config.yaml
num_hidden_layers: 12
hidden_size: 128
num_attention_heads: 2
num_key_value_heads: 1
head_dim: 64
intermediate_size: 320
vocab_size: 8192
hidden_act: "swiglu"
norm: "rmsnorm"
norm_place: "pre"
norm_eps: 1e-06
positions: "rope"
rope_theta: 10000.0
rope_fraction: 1.0
qk_norm: true
attn_scale: 0.125
bias: "none"
tie_word_embeddings: false
parallel_block: false
init: "normal"
init_std_qkv: 0.0589
init_std_o: 0.0
init_std_up: 0.0589
init_std_down: 0.0
optimizer: "soap_variant"
learning_rate: 0.00449
beta1: 0.95
beta2: 0.99
weight_decay: 0.075
lr_head: 0.00747
warmup_steps: 120
schedule: "wsd"
decay_fraction: 1.0
decay_shape: "linear"
final_lr_fraction: 0.0
batch_tokens: 32768
max_seq_len: 512
doc_mask: false
train_tokens: 110200000
max_steps: 3364
dataset: "wikipedia_en"
Each number is 128 + 32 x the weight over its row's rms, rounded and kept within 0 to 255. Layers, rows and columns count from 0. The size above them is the row's rms in percent of the matrix's.

# layer 6 MLP up, 320x128, rms 0.141, rows 195-212, columns 0-127
size [100  99 111  90 106 104  97  98  96  93 100  95 101 107 107  98 109  94]
[[107 169  50 147 110 111 127 153 173 129 141  97 157  95 140 123 151  97 168 117  63 137 169 110 180 137 141 120 144 159  58 109  66 123 132 125 123 125 152  89 112 108 128 104  96  75 131 121 137  86 153 115 140  78 169 154 130 148  94 192 127 119  99 153 128 135 148 121  87 149 152 148  95  90 133 118 133  98 145 146 205 170 113 162 111 133 130  23  89 131 122  81 103 199 147 132  91 159 101  94 109 170  82 144 112  74 117  98 161 115 155  83 139 155 123 119 165  68 150 133 144 170 126 167  58 147 127  99]
 [170 205 118 134 145 132  85  94 182  83 132 135  98 125  80  52 119  93 112 119 146 146 142 117 120 191 140 133 151 142 127 131 126 173 101  67 129 126 119 133 129 136  90 105 134 116 147 110 180 124  90 131 152  91  65 155 162 171 135  68 125 107  82 139 212 126 123  90 111 146 100  51 133 174 147  97 134 114 140 138 114  87 150  97 117  97  93 127 105  76  89 123 101 178 125 120 120 103  40 110 156 145 120 161 134 132 134 174 155 146 133 112 178 166 180 155 165 152 164  93  95 155 139 108 106 185  78 115]
 [ 93 140 141 153 113 104 114 137 179 169 126 130 110 177 122 127 170 140 123 111  64  95 156 109  94  84 146 144 150 136 182 138 149 150  92  80 128 105  64 166 177 157 159 147 135  80 115 146 108  39 113 209  84 144 130 108 129 136 193 124 127 121  74 146 161 151 117  99 103 113 138 146  79 183 101 155 140 132 112 171  60 197 108 102 125 105 135 161 124 127 129 165 107 146 139 111  97  77 106  92 128 137 111 122 113 166 116 136 141  68 163 115  81 154 107 126 129 227 161 127 103 167 151 134 114 106  73 101]
 [166 125 120 147 139  69  90 109 106  81 109 130  95 115 107 186 170 111 138 103  88 119  81 166 121 148 147 140 129 136  92 187 103  88 157 149 156  96 118 165  76 139 158 155 173 132 151 117 152 126 139 146 126 100 116 111  74 150 161  28 149 120 175  89 131  99 142  90 139 156 118  98 148 124 179 138 102  65 140 174 137  80  79 181 121 105 112 100  96 136 150 108 134 172 172 120  88 152 104  74 120 140 188  80 130 155  98 173 144 119 125 140 108 127 182  80 124 203 136  65 126 109  90 128 121 108  75  99]
 [ 96 163 101 145 116 154 138  80 150 175 115 100 154  62 157 144 123 112 126  70 129 143 178 146 138 142  85 124 121 150  70 123 102 123 124  84 172 138  79 151 128 102  79 175 135 128 104 142 126  91 147 132 103 177  90  66 159 116 118 144 144 130 154  85 123 149  82 147 166 155 179 176 130 137 170 131  69 100 140 187  93 148 116 144  94 182  98 127 120 169 114 142 114 135 116 164 161  47  92 121  46 160 109 118 142 112  92 158 158 115 160 168 156  86 152 126  92  50 148 102 133 121 123 146  89  71 102  81]
 [131 161 154 121 133 138 133  76 141 149 156  92 130 182 101 121 140 159  93 117 120 158  99 119 164 171 108 137 133 135 138 138 135  69 157 159 117 143  94  79  96  28 145 119 115 160 173 154 118  97  89 118 116 104 144 153  83 114 128 146 180  99 141 131  96 131 105 180  89 142 163 145 122  86 155  98 107 140 124 142 116 125 144 121 100 129 122 126 196 142 101 186  95 127 169 183 152  33 164 139 169 147 130 118  89 173 108  69 165 162 213  97 160 115 123 110 125 144 101 170 134  95 191 133 152 183 118  62]
 [113 138 194 185  84  93 129 105  87 156 174 129 110 103 122 125 142 122 117 107 130 142  73 134 142  95 154 138 108 102 140  91  71 104 157 156 123 149 143 121 170 108 187 204 102 142 100 104 112 126 118 121 175 108 155 106  96 121 137 117 162 122 113 119 112 125 112 124  73  73 160  80 150 153 121 102 136  93  55 108  94  83  98 107 178 106 123 130 181  78  83 165  80 165  64 119 158 114 161 121 133 109 159 159 149 154 164  32 178 210  87 138 123 120 126 165 133 165  71  96 131 131 138 111 114 140 145 141]
 [138  85 102 225 137 189 101 113 161 116 163 136 124 155  69  57 133 178 149 161 194 121 101 165  99 128 204  90 102 104 129 120 150 127 102 148 117 101 178 140  98 160 145 168  87 137 107  87 181  81 113 119 169 164 101  97 161 135 135  69  65 141  90  96 105 106 173 119 125 129 161  89 101 125 160 169 166 142 127 144 164 122 128 124 112  73 124 200 155 141 138 146 116  90 109 121 159 120  79 133 117 166 110 158  88 127 151 110 120 118  92 111 140  93 152 162 166 132 166  79 149 146 134 142 190 126 107 135]
 [149 126 108 134 103  90 129  92 176  59  81  97 168  92  87 119 176 202 119 126  95 124 142 127 113 130 101 214 132 170 160 121 108  97 149 119  81 113 128 117  89 159 148 147  99 109 217 152 112 166 118 134 181 113 156 129 148 152 183 112 101 141 195  91 137  43 129 145 101 120 175  81 105 164 116 181 116  79 112  88 136 165 129 110 152 177 155 120 162  94 124 169  99 101 143 152  80 130 125 144 144 160 119 129 153  90 176 138 157 106 122 109 145  58 149 142  86 179 130 155 156 129 125 102 125 109 128 150]
 [137  88  72 167 141  57 137 114 151 152 182 102  86 103  71 115 102 115 189  88 156 173 155 117 148 166 103 189 132 104 127 154 154  90 119 141 176 158 128 189 123 111 150 115 141 124 144  88 169 180 135 135  91 202 175 121 148 122 139 154  89 151  69 126 147  68 116 140 155  58 166 101 184 155 165 125  72 154 130 165 117 114 125 121 141 122 130 139 151 145 147 156  92 186  84 127 139 128 113 157 119 215 128 142 146 119 148 124  86  76 113 139 121 154 105 148 104 128 135 118  99 174 148 133 105 175  65 127]
 [107 127 131 138  71 208  86 131 122 136 172 140 118 173 127 177 119 120 140  91 137 113 106 144 123  70 170 110 107 146 108 175 149 161  75 176 158  86 138  95  85 135 113 154 154 116  71  34 199 157 115 113 124  96 163 123  84  91 139 161 171  95  80 139 139 163 138 126  70 139  84 127 157  97 147 168  45 112 101 103 106 106 173 134 144 129 124 146 170  83 137 163  98 136 123 145 120 145 121 133 169  54 135 134 107 134 147 177 149  76 142 126 166 150 159 125  84 143  86 108 127  75 116 132 122 174 135 135]
 [123 122 171 134 112 145  93 148  51 192 148 106 136  99 139 139 190 138 109  80 135 108 147 125 113 124  88  89 102 119 106 156 139 155 154 123  64 114 127 111 129  89  78 161 161 175 132 114  65 137 155  84  86 141 151 109 195 128 135  96 124 184 154 110 139  97  53 172 172 136  96 187 116 116 142  44 130 156 156 112 131 101  94 108  98 201 132 115 137 163 125 126 149 133 141 142 117 125 219 148  79 116 195 135 135  86  87 105 165 168 136 111 145 176 156 127 135 125 156 131 183 144 146 150 143 145 136 106]
 [140 111 128 118 136 170 152 132 183 137 124 143 126 116  87 142 138 155 133 136 125 129 126 125 120 103 101 122 117 151 159  74 134 108  88 140 197 196 155 133 161  81 145 116 157 135 120 121  76 171 131  56 134 144 144 157 123  75 181  90 127 166 102 183 172  85  98 106 154 163 161 140 167  99 123 106 110 101 114 106 106 100 115  70 161 142 107  72 122 121 157 168  88 182 140 112  68 129 115 149 127 116 114  89 159 107  32 181 176  73 125  88 122 131 147 147 185 103 133 195  92 125 119 131  41 111 134 145]
 [166 118 158 187 178 101 119  96 137  80 164 146 164  95 114  80 142  87 107 114 149 132 128 110 105 156 100 174 159 156 105 154 157 105  84  58 145 100 156 113 120 161 118 141 113 127 203 136 144 137 121 152 175 144 103  83 125 146 144 127 151 102  20  80 118 128 126 146  63 125 128 131 155 115 102 142 111  96  77 155  53 122 200 107 158 151 178 138 145 138 101 126 165  98 103  89 127 106  78 107 133 125  69 129 159 125 153 142 157 100 131 105 144 166  70 157 160  66 116 140 173 137 130 158  78 165 106 157]
 [135 125 137 134 127 173 104 179 111 106  43 111 113  69 119  94 139  71  98 170 116 123 116  94 176 128 114  79 119 124 135 169 166 148  98 175 118 144 160 113 101  44 142  57 128 176 140 105 144 120 152 122  89 113 150 128 114 158 166 210 107 106 157 141 118 157 148  91 124 141 111 108 163 133 153 156 127 163 202 176 117 160 102  96 157 115 136 170 101 178 107 101 144  85 126 150  89 154 115 132 149  93 130 147  94 147 134 144 143 137 143  90  94 216 156 115 119 133  67  73  77 188 126 119 144 128 133  84]
 [145 147 187 159 143 128 140 123  84 110 165 162 176 129 104 130 210 138  93 129 160 115 164 137 118  70  96 163 187 160 102 119 149 120 121 189 138 116 172 185 191 148 136 141 161 111  74 105 102 151  90 118 183  88 149 175 123 163 102 161 114 146 131  75 143 151 172 118 126  94 141 126 128 111 200 152 157 166 158 128  97 119 139 172  85 126 144 163 132 180 141 149 160 124  86 109 117 104  90  94 185 139 127  95 177 113 169 151  98 158  99 164 100 168 119 122 104 136 205  76 127 127  76 167 126 126 158 102]
 [141 135 183  83 125 163 150 140 188 173 126 114 115  79 145 167 191  80 104 122 118 143 132 146 171 122 164 152  67 134 108 130 111 124 124 130 137  97 114  93 150  95 117  60 157 172 174 120 121 107 144 118  70  77  78  97  82  88 164 152 149 177  82 117 131 161 120 109 185 144 205 116 136  93  78 155  86  97 158 179 147 153 133 111 118  53 173 181 143  98 118 120 140 129  78 115 135 140 136  30  91 154  88 103 116 128 166 157  94 133 127 123 124  95 159 102 110 115 104 161 143 128 168 115 156 133 125 141]
 [ 94 111  85 127 128 109 127 148  76 131  96 172  97  94 120 147 151  99 155 134 166 121 142 147 127  83  90  90 115 171 148 134  80 105  89  90 106 166  98 119  90 111 108 135 129 138 121 109 130 113 158  81 105 118 146 110  76 111  88 170 156 139  94 114 135  97 189  76 101  82 152 143 138 149 116 185 115 164 130 119 104 179 139 139 130 100  94 165 106 125 154 130  44 111 123 141 140 172 227 165 152 207 119  67 152 143  89  79 131 139 134  83 137 160 115 148 174 164 146 161 112 198 137 137 124 219 135 124]]
# layer 6 MLP down (transposed), 320x128, rms 0.128, rows 195-212, columns 0-127
size [111 102 104  94 102  96  96  99 102  86 104  97  99 105 103  98 109  97]
[[166 153 173 116 143 141 121 121 140 105 147 187 157 129 137 148 103 174 143  88  98 126 135  56  83 171 192  94 248 100  90 110 114 122  99 111 105 108  94  98 155 161 107 128 124 165  92 123 151 157 146 120 163 100 139 134 141 153 121 150 151 127  87 134 113 108 176 116 106 105 160 166 141 114  14  64 103 124 114 176 173 163  95 157 135 113 124 121 184 142 125  97  92 175 154 147  94 156 120 132 146 160 123 166  86 115  79 154 100 129 141 116 103 176 113  90 148 142 124 131 151 106 107 158  70 108  75 109]
 [ 94 154 153  81 205 112  89 192 137 171 162  82 124  88 111 154 130 131 127 160 150 214 174 147  63 203  70 133 146 148 148 123 117 119 137 124 124 104 125 150 132  80 104 159 147 103 136 145 151 121 110 141 134 151 137 156 179 159 103 110 143 156 133 129  93 144 120 115  85 137  65  76  92 154 156 107 115 138 134 154 159 137 114 100 208 108  70 149  81  99 152 155 138  83 116  74 123  80 124  89 140  97 128 123 142 120  78 127 138  95 131 137 116  91 112 119 166 144  61 143  68 106  99  99  80  73 138 167]
 [122 141 168 165 152 150 107 185 180 140 142 186 137 112 132 111 149 146 155 108 117 144 142  61 136 135 113 112 127 149  95 181 165 159 129 129 109 191 174 126 112 182  68 165  72 143 136 191 150  88 128 107 119 161 162 172 205 194 199 121 155 145 129 157 170 110 140  71 134 129 136 112 173  98 106  93 142  69 103 164 152 113 129 141 192 151  90 156 101 182  96 140 117 125  78 156  97 142  89 139 146 163 103 116 133 141 109  76 100 169 164 112 155 156 139 136  80 130 153 106 132 145 131  91 109  67 106 136]
 [132  97  89 162  98 187 140 141 112 116 100  87  91  81 151 115 168  87 106 128 117 101 170  95 162 140 129 158 156  96 109 103 164 117 126 120  73 117 132  96  81 147 162 145 105 106  57 102 178 170 136 115 106 112  75 156 110  82 115 111 103 141 163 143 154 186 131 101 138 136 105 158 110 160 255 154 164 157 182 105 146 109 111 124 156 120 146 157 102 138 157  97 115 123 116 129 144 143  62 139  94 173 118 129 153 141 130 160 121 109 116  97 108  71 119 150 105  87 133 167 149 137 146 194 106 101 131 135]
 [137  95 115 127 132  82 136 118 182 127 101 132 112 108  84 141 122 113 110  89 110 138  86 247  97 162 110 111 123 141 115 121  69 152 100 111  82 147 157 127 171  75 130 112 127 172 101 134  79 159 156 143 155 104  90 158 121  74 108 122 171  91  98 153 148 110 165 106 182 124 145 156  93 167 197 118 119 177 120 137 142 141 156 160 166 129 185 155 140  90 191 168 104 122 175 104  82  77 117  99 100  93 161 122 148 163 105 138 105 117 171 137 112 114 172 172 109  68  86 162  73 130  70 111 108 124 152 127]
 [138  86 109 106 114 139  82 100 118  83 123  96 126 108 130 136  56 171 133 115 181 131 161  96 117 123 116 110 133 119 120 142 113 116 124 121 143 123 132  62 122 180 162  91  88 130 175  95 116 140 172 134 147 114 105 134 147 127 122 148 117 162 190 135 135 155  59 159  86 120 108 168 144 132 107 164  94 170 147 164 148  36  38 183 181 179 132  77 167  47 118 119 150 135 154 122 103 110 113 126  92 156 166 150 133 148 138 108  84 128  75  88 167 108 142 127 128 147 179 159 115 189 145 119  85 143  76  85]
 [151 175  53  97 152 117  98 150 123 122 118 121 228 140 104 120 130 108 182  64 148 154 177  89 187 147 141 165 155 109 198 120 137 156 120 124 130 104 101 153 154 126 104 161 149 120 159 164  83 195 119 149 162 107 206  82 145  71 138 108 101 119 150 128 125 173 133 138 157 166 166 143  96 101 138  61 125 135 187 157 100 141 121 109  71 157 112 143 117 152 107  93 142 118 121 161 120  89 151 158 140 104 142 161 171 112 105  91 132  57 124 113 109 123  99  93 155  96 139 146 148 115 157 177 150  81 102 171]
 [102 122 167 162 138 137 149  72  76 128 138  72 121 117 123  99 132 137 105 128 127  52 120 100  88 163 182 117 124 117 110 149 115 117 160 171 146 150 115  50 113 107 133 103  79  50  95 122 149 108 106 114  83 101 134 126 125 101 218 151 149 126 105 168 124 137 107  62  94  74  53  72 117 156 118 117  97 154 184  75 125 165 134 133 117 110  65 133 111 130 164 112 148 148 149 147  71 112 173 134 126 149 118 107 126  75 116 133 100 101 140 136  90 146  38 119 107 168 124 105 137 148 102 145 166 134  69 122]
 [127 114 148  91 145 118 109 145  85 130 137 129 114 105 143 136 123 119 116 139 165 106 104 252  93  97 127 123 174 149  85 108 151 174 123 182 126 110 114 131 141 150  85 131 135 148  65  92 196 165 120 121  98  89 114 117 112  92 120  87 112 134 131 139 145 148 139 131 173 167 120 169 113 142 149 118 183 160 162 129 146 116 127 148 117 152  60 148 135 111  90 163 128  85 129  95 205 174 174 154 243 114 143 119 163 128 117  94 154 118 100 119  65 138 137 100 158  65 156 115 114  89 126  78 108  85 133  80]
 [127  77 208 139 145 150 173 128 138 168 130 158 126 120 154 146  89 148 115 140  90 121 128 120 137  82 118 103 103  87  98 102 125  76 154 156 137 121 117 151 101  76 102  94 104 128 249 126 163 115  93  60 100 176 107 127 150  85  84 149 100 152  91 108 116 114 158  88 131 165 119 118 155 134 116 133 118  93 167  96 167 124 150 154 109 128 117 130 143 149 144  51 160  70  99 131 145 177 123 159  59 117  86 166 171 103 128 119 122 185 149 185 102 141 120 187 127 134 160 134 140 116 201 131 130  85  89 138]
 [166 154 129 136 165 172 221  90 123 124 125 103 145 125 148 135  99 113  86 141 196 114 113  75  90 129 115 152 163 138  74 173 155  69 108 130 106  86  62 154  90 106 133  57  63 112 198 178 125 144 183  92 159  98 168 159 118 169 132 142  76 128 139 100 159 155 145 112 124  92 125 103 130  76 124 167  99 148 143  91 110 142 152 155 116 135 102 182 115  98 178 109 120  95 140 122 106 132 130 118 105 110 157 104 114 126 111 131 135  60 170  92 126  68 116  91 110 110 106  81 157 151 117 143 110 154 198 112]
 [166 165 185  62  92 119  80 139 106 114 138 121 115 134  59 154 158 100 116 140 157 183 102  64 106  94 145  62 120 144 104 112 138 165 118  84  81 156 106 125  59 140 119 101  93 148  82  59 153 132 157 130  90  82 143 143 110 134 136  87 138 100 139 147 140  98 145 140 163 144 143 118 141 149 149 115 100 130 144 126  88 105 134 128  60 206 179 187 130 123 125 166  91 152  97 118 112 149 151 114 104 190 157 141  82  90 137 161 163 177 138  83 138 161 169 150 181 163  96 136 155 118  89 165 150 111  72 115]
 [107 138 169 122 136 179 104 166 156 138 154 163 120 128  79 111 123 152 112 149 126  81 135 174  96 127  84 167 121 133  86 160 155 154 126 106 162 195  84 148  95 123 129  78 142 125  76 139 135 139 124 140 107  72 147 179 113 112 145 117 132 133 152  71 162 120 141 154 189 197 111  75 106 131 233 116 137 114 108 149 110 117 146  63  75  89 103 124 130 127 111 146  29 108 198  94 138 176 144 115 123 116  99  84 183  80 117 126 119 157 114 100  97 111 163  99 117 118  62 117 161 149 134 156 146 124 141 109]
 [146 119 173  83 166 171 132 100  85 154 102 151  47 102 115 178 140 178 130 172 155 164 167 126 149 126 150  84 138 159  91  75  77 114 118 144 149 200 135  91 134 136  82 122 117 125 154 132  93 155 109 168  78 119 163 131 140 106 160 109 127  95 140 140 110 154 146 144 113  91 118  95 150 142 161 178 118 156 193  66 140 147 149 139 136 110 155 184 138 176 106 158 190 158 191 180  86 164 124 154 112 113 135 119  63 156  84 131 164 167 131  86 143 191 119 179 133 182 155 156 124 117 117  97  97 131 153 146]
 [149 163 118  77  76 133  92 141 173  83 128  98 133  95 187  86 101  85 127 167 117  99 147  97 206  87 212 132 146 136 134 122 117 146 150  96 133 141 111 181  47  70  73 135 156 151 115  83 139  91  95 116 116 137 143 125 147 114 111 136 132  87 145 121  99 122 121 186 135 150  99 101 143 107 192  86 103 186 110 154 168 163  61 118  95 129 102 144 121 147 102 181  89 127  91 166  96 183 123 106 124 160 165 127 172  75  70 123 131 147 146 121 145 131 125 180 157 133  87  83 150  93 137 123 144 136 146 128]
 [121 124 135 138  56 168 135  86  72 146 141  95 121 195  82 140 136  69  90 119 170 145 160 159 121 142  88 155 135 112 204 109 106 169 177 101 127 105 124 103  94 101 152 113 111 143 193 114  99  61 132 160 106 155 138  75 141 107 114 155  94 146 165 123 131 103 118 149 128  85  92 140 109 123 164 136 198 151 140 134 162 148  68 149 142  99 105 130 156 154 131 139 143 146 124 169 110 179 201  75 133  74  94 146 152 112 170 131 139 181 108  96 160 126  84 156 153 123 223 101 142 125 130 103 124  75 154 122]
 [161  80 171 116 161 107 168  89 147 123  88 167 187 125 125 149 133 152  92 146  91 166 124 102 100 175  80  91  79 193 165 195 142 136 126 123 143  98 122 168 118 147 166 113  67 138 155 136 144 144 175  86 167  92 124 114 184 148 135 162 130 175 124 101 147 126 101 106  93  93 136 176 147 138 186 145 136 101 152  86 130 142 109 139 198 131  96 160 119 178  75  89 130  88 149 127 140  50 105 162  63  99 151 121 124  97 101 142 111 102 119 109 173 112 120 151 130  67 129 132 112 112 156 172 193 132 148  78]
 [140 156 159 124 182  98 173 114  99  69 121 119 144  73 117  66 108 105 114 138 111 168 149  89 158 191 151 126 152  80 136 144 132 145 141 167 201  80 139 137 170 170 118 116 176 166 199 108 159 128 118  93 182  79 121 131 157 142 100 127 141 157 116 145  71 136 128 134 160 126 147 170  97 146 156 149 121  92 152 101  82 171 190 112 107 173 147 118 114 136  71  97 103 160 148 109 122 165 104 138 146 138 197 149 119 114 126 154 122 100 158  81  95 100 193  73 124 136  98 158 118  55 128  77 112 155 105 164]]
# layer 6 MLP gate, 320x128, rms 0.141, rows 196-213, columns 0-127
size [ 92 100  93  91 101 102  99  93  99 112  97 103  97 108 100 102  99 106]
[[ 85 112 116 195  94 114 116 169  95 135 136 155 182 177 140 168 115  92  58 127 138 189 155 127 160 150  93 114 101  86  34  94 158 126 125 106 121 151 124  80 110 108 130 121 112 109 161 115 102 121 142 136 126 113 109 119 131 120 112 109 159  74 143 144 111 138 153 107  54 144  59 149 159  95  50 135 135 113  96 199 147 135 134 176 159 136 149 131 136 136 108 138 106 123  42 115 153 153 122  82 128 167 147 117 117  78 125 106 148 123 136 106  70 138  67  67 143 149  47 159 120  80 114  93 134 115 139 135]
 [131 187  94 124 172 119 121 135 140 115 160 150 117  85 147 148  88 120 118 127 101 102 163 106 174 125 151 136 118 166 101 124  61 120 110 121 128 193 126 114 148  98 124 136 112 189 120 154 180 145 107 118  68  85 141  71  92 209 188 127 128 166 136 153 181  81 137  52  62 169 147 108 121 118 164 133 118 120 152  87  98 131 124 202 113 136 108 123 172 147 177 127 138 136  93 129 160 138 124 144 193 119 130 151 122 145  76 163 163 213 168 170  92 153 152  99 102 140 178 160 129 159 123 168 136 126 107 102]
 [151  92 112 164 121 165 146 149  64 107  75 151 170 160 161 179  73  95 147 126 114 137 181 151 111 152  94 120 114 118 173 126 163 140 145 105  80 117  89 169 160 129  85 140 119 167  92  91 125 157 136 120 176 135 106 198 155 163 168 149  97 158  43 162 102  97 120 125 123 114 131 155 149 166 155 153 124 171 156 135 114 156 195 123  71 114 159 197 129  80 177 160  96  68 122 140 124 126 129 130  63 116 137  98 108  81 159 107  71 165 151 106 129 127 155 133 112 123 149 128 142 128 135  63 184 138 171 159]
 [179 137  90 127 117 214 145 175 113  82 103 128 158 143 164 118 172 138  68  97 128  93  70  89 148 111 100 108 111 158 137 118 112 129 137 147 135 144 162 124 138 175 146  84 141  94 141 114 169  86 106 116 156 142 137 105  94 184 124 143 173 137 112  76 140 157 143 113 130 117  78 128 158 120 152  80 118 106 170 129 149 131 144 182 132 151  61 142 106  82 131  98 116 132 152 126  98 102 159 137 113 176 106 108  97  46 156 138 175 132  29 156  98  99 102  40 151 182 109 186 167 140 147 125 108 150 140 151]
 [ 87 103 124 118 110  66 128 164  90 114 166 139 105 117 109 176 167 102  85 157 110 125 150  87 139 112  77 177 102 148 115 117 163 134 128 154  60 121 147 136 160 206  93 126  91 153 125 123  67 181 133 131  95 137 153 160 132 119 108 105 137 174  99 110 116 164 167 144 149 155  63 155 173 130 153 120 193 132 122 172 162 177 100 160 129 127 121  99 152 173 127 186 149 113 148 142 103 148 147 218  57 113 126 130  79 117 122 170 142 114 106 100 164 128 177 150 112 170 121 135 137 112 107 168  82  70 162 186]
 [146  45 115 173 106 133 145 123 131 117 158 135 127 124  64 165 197 146 108 101  79 128 110 136  61 122 142 124 114 166  96 110 153 128  86  80 136  60 143 193 104 192 120 126 156 122  50  85 134 130  98 110  97 111  84 154 101 149  95  90  49 105 132 157  89  91 119 110 189 109 160 173 140 122 148 138 100 123 131  59 135  92 205 117 167 131 124 133 140 138 105 155  98  68  85 161 142 140 119  96 136  86 161  91 146 151 136  78 117 160 162 100  86 106 108 122 121 111 101 114 143  92 137 150 133 130 117 155]
 [165 136 131 153 137  89 109 135  87 140 102 130 113 100 179 130 171 149 177 165 166 143 163 104 104 142 148  93 119  91  74 109 113 134 145 153 171 104 136 142 111  94 185  97 131 157 130 175  79 194 123 111 130  75 139 214 150 105 154 119 135 114 134  81 127 127 109 124 112 127 142 100  96  68 154 153 118 199 113 152 107 196 143  97  82  71  99 162 126 124 134 205 107  88 120 198 135  65  95  97 139 128 163 135  57 123  71  96 155 143 104 157 116 154 193 136 145  89 123 129 114 149  86 108 134 101 134 142]
 [125 118 119 151 108 150  95 139 165 105 115 167 105 135 144 157 165 116 136 172 136 161 122 202 149 150 173 108  60 145 140 175 130 131 117 151 102 103  53 124 157 170 142  96 173 114  86 117 150 141 194  35 152 174 132 116  96 146  98 117  96 132 168 189 163  65 152 117 186  76 129 103 115 106  94 158 145 108  97  69 114  99 212 141 120  99 138 150  79  73 101 146 134 152 107  89 150 177  82 122 136 135  95 125 106 140 144 134 137 121 115 135 126 164 119 136 144 141  97 106 126 107  91 184  81  71 111  98]
 [108  95  89 106 165 118 164 143 127 146 126  58 156 130 118 110 137 112 219 111 170 105  90 137  96 216  85 186 111  84 111 133 147 103  87 121 129 132 128 145 107  89 109 101 150  83 204  71  69 132 135 157 160 116 198 142 151 136 121 130 129 114  79 127 136 143  99 128 146  75 171 107 147 140 195 163  91 138  76 129 139 117 145 120 147  49 119 113 104 129 120 119 145  98 146 173 202 147 123  92 152 179 139  95  93 137 189 167  95 105 170 131 155 158 116 120 152 131 107 105 135 123  83 121 117 106 126  97]
 [111 139 123  92 187 114 131 135 125 181 182 133 117 121 159  76 167 139 105 135 134 135 119 131 142  78  70 134 136 113 170  88  97 103  92 106 139 127 136 185 187  76 152 119 131 141  95 101 118 176 106 155 123  79 142  46 142  64  98 148 147 101 192 116 118 149  68  69 118 164 109  85 117 174 127 120 147 105 130 167 145 160  79 143 136 119 147 112 140 123  96 170 130 141  59 117 200 127 134  94 110 151  78 134  97 140 106 116  97 149 136 168  90 150 128  94  83 124 166 155 116  99  60 204 115 133  90 102]
 [174  30 150 132 194 148  96 153 112 137 120 119 111 125 149  96  72 122  83 162 117  80 118 119 103 118 151 162 139 141 142 128  95 130 157 110 126 159 194 146 113 166 133  90 132 108 100 190 129 127  84 138 148 178 101 127 111 123 154 143 110 177 160 136 152 161 181 119 118  78  76 157 174 101 154 124 131 183 119 148 147 217  79 100  69 189 128 119 139 103 146 101  95  53 157 166 111  74 167 106 123 167 145 158 108 132 121 125 148 161 125  92 129 118 142 124 166 146  93 184 110 168 145 117 111 183 142 105]
 [ 68 146 159 104 141 166 148 138 138 111 179  91 144 127 130 133 112 133 180 128 147 171 178 121 120 116 182 126 106 152 125 102  88  96 110 165 138  93 130  62 205 105 125  90  63 138 122  78  97 107 108 139 173  78 146 125 175 154 137 186 122 104 179 133 151  83 113 116 101  67 207 147  97 127 171  92 146 147 127 125 130 184 151  77 119 178 109 179 178 126  83 172 149 157 100 104 177 166  76 121 100 107 101 131 129 124 128 128 148 164  83  72  70  87 113 127  98 140 124 146 157  93  92 141 131 132 129 130]
 [115  93 154 135 123 106 113 181 117  87 127 120  84 122 139 198 126 104 150 152 126 101 110  84 155 198 129  86 137  99 143 122  97 106 118  94 153 123  88 116 145 115  95 127 145 171  81 171 138 101 141  55 100 120 152 104 129  96 167 151  65 190 201 134 118 126  81 122 136  81 102  47 123 146  97 104 138 161 132 173 152 159 111 131 140 112  72 166 114  60  91 135  62 213 177 140 134 143 108 134 108 149 183 153 169 137 114 177 138 197 130 144 152 125 123  87 136 106 134  96 148 125 160 144 150 142  96 128]
 [ 99 120 232 111 192  95 152  93 151 157 166 111 118 139 171  83 101 125 187 131  73 148 157 135 172 117 116  92 131 118 162 145 115  79 145 102  76 158  46 146 122 149 122 122 136 140 108 140 107 171 149 124 207 123 116 151 170 108 119  58 115 115 145 117 174 191 135 144 128  97 152 123  98 124 135 108 120 100 106 135 136 112 155 162 120 136 119 130 152 103 102 162 145 143 154 119 176  87 139 119 133 146 110 134  94 152 125 122 145  82 146 118 179  61 178 140 101  57 173 217  64 131 146 135 139 117 138  97]
 [ 95 132 162  74 145 173 153 168 116  93 151 143  92 103 110 145 135 162 135 179 145  96  81  95 111 107 122 149  91 207  18 110 195 128 145 138 129 169 108 130 105 152  82 130  98 147 116 109 105 139 156 132 122 118  56 144  52 106 141 151  90 118 122  95 103 160 139  97  67 138 163 135 121  67 112  71 111 166 133 143 128 170 147  80  83 120  35 112 139 107 171 143 138 109 147 183 159  89 126  94 132 131 122  62 131 125  82  95 124 125 128 109 119 148 154 123 149  73  95 150 136 115 140 104 130 128 116 150]
 [110 169 105 122 166 174 107 122 144 145 135 185 152 124 151 165 180  86 138 157 144 136 146 124 142 124  93 111 106 100 160 137 104  88  96  82 142 174 165  88  42 101 121 119 205 182 112 149 160 111 155 134 108 142  94 149 117 221 104  83 128 178  78  62  64 101 147 106 146 144  82 142 158 133 147 169 164 133 111 142 157 147 127  89 151 111 173  90 115 143 140 152 138 180 110 124 161 108 134 142 174 154 110  88 103 104 110  73 157  91 112  83 153 115  53 118 183  94 124 117 143 127 128  75 107 133 121 140]
 [131 137 108 145 104 108 127 152  97 123 152  99 154 158 133  94 104  82 143 109 179 129  84 133 110 139 144 155 132  95 151 144 112 124 130 169 204 115 142 117 115 134 105 109 144 179 121 142 130 121 118 117 143 116  71 179 185 166 130 124  89 160  86  94  83 125 118 125 118 120 140 159 112 108 154 141 221 131 171 142 134 168 126  87 171 129 138 126 152  56  94  87 147 109 119 117 180 118 129 162  98  96 100 133  60 131 157 164  75 126 160 121  94 108 160  98 132 136  81  58 124 105 151  99 225  78  48 195]
 [150 123 113  84 101 134 136 129 150 143 181  88 150 127 130  93 104 141 159 187  97 137 198 105 158 133 131 133  39 149  99 137 119 104 152  77  95 134 139 161 115 148 157  60 111 105 161 118 147 180 103 164  94 158  86  98 135 119 170 116 128 107 162 124 143 189  75 127  45 103 141 125  89 132 126 111 164 118 120 111 136 164 155 123 146 152  85 135 134  53 183 167 134  93 121 123 132 103 101 139 205 139 112 131 116 179 204  94 166 100  83  87 119 121  85 180  94 126 155 102 121 145 171  82 140 113  97 108]]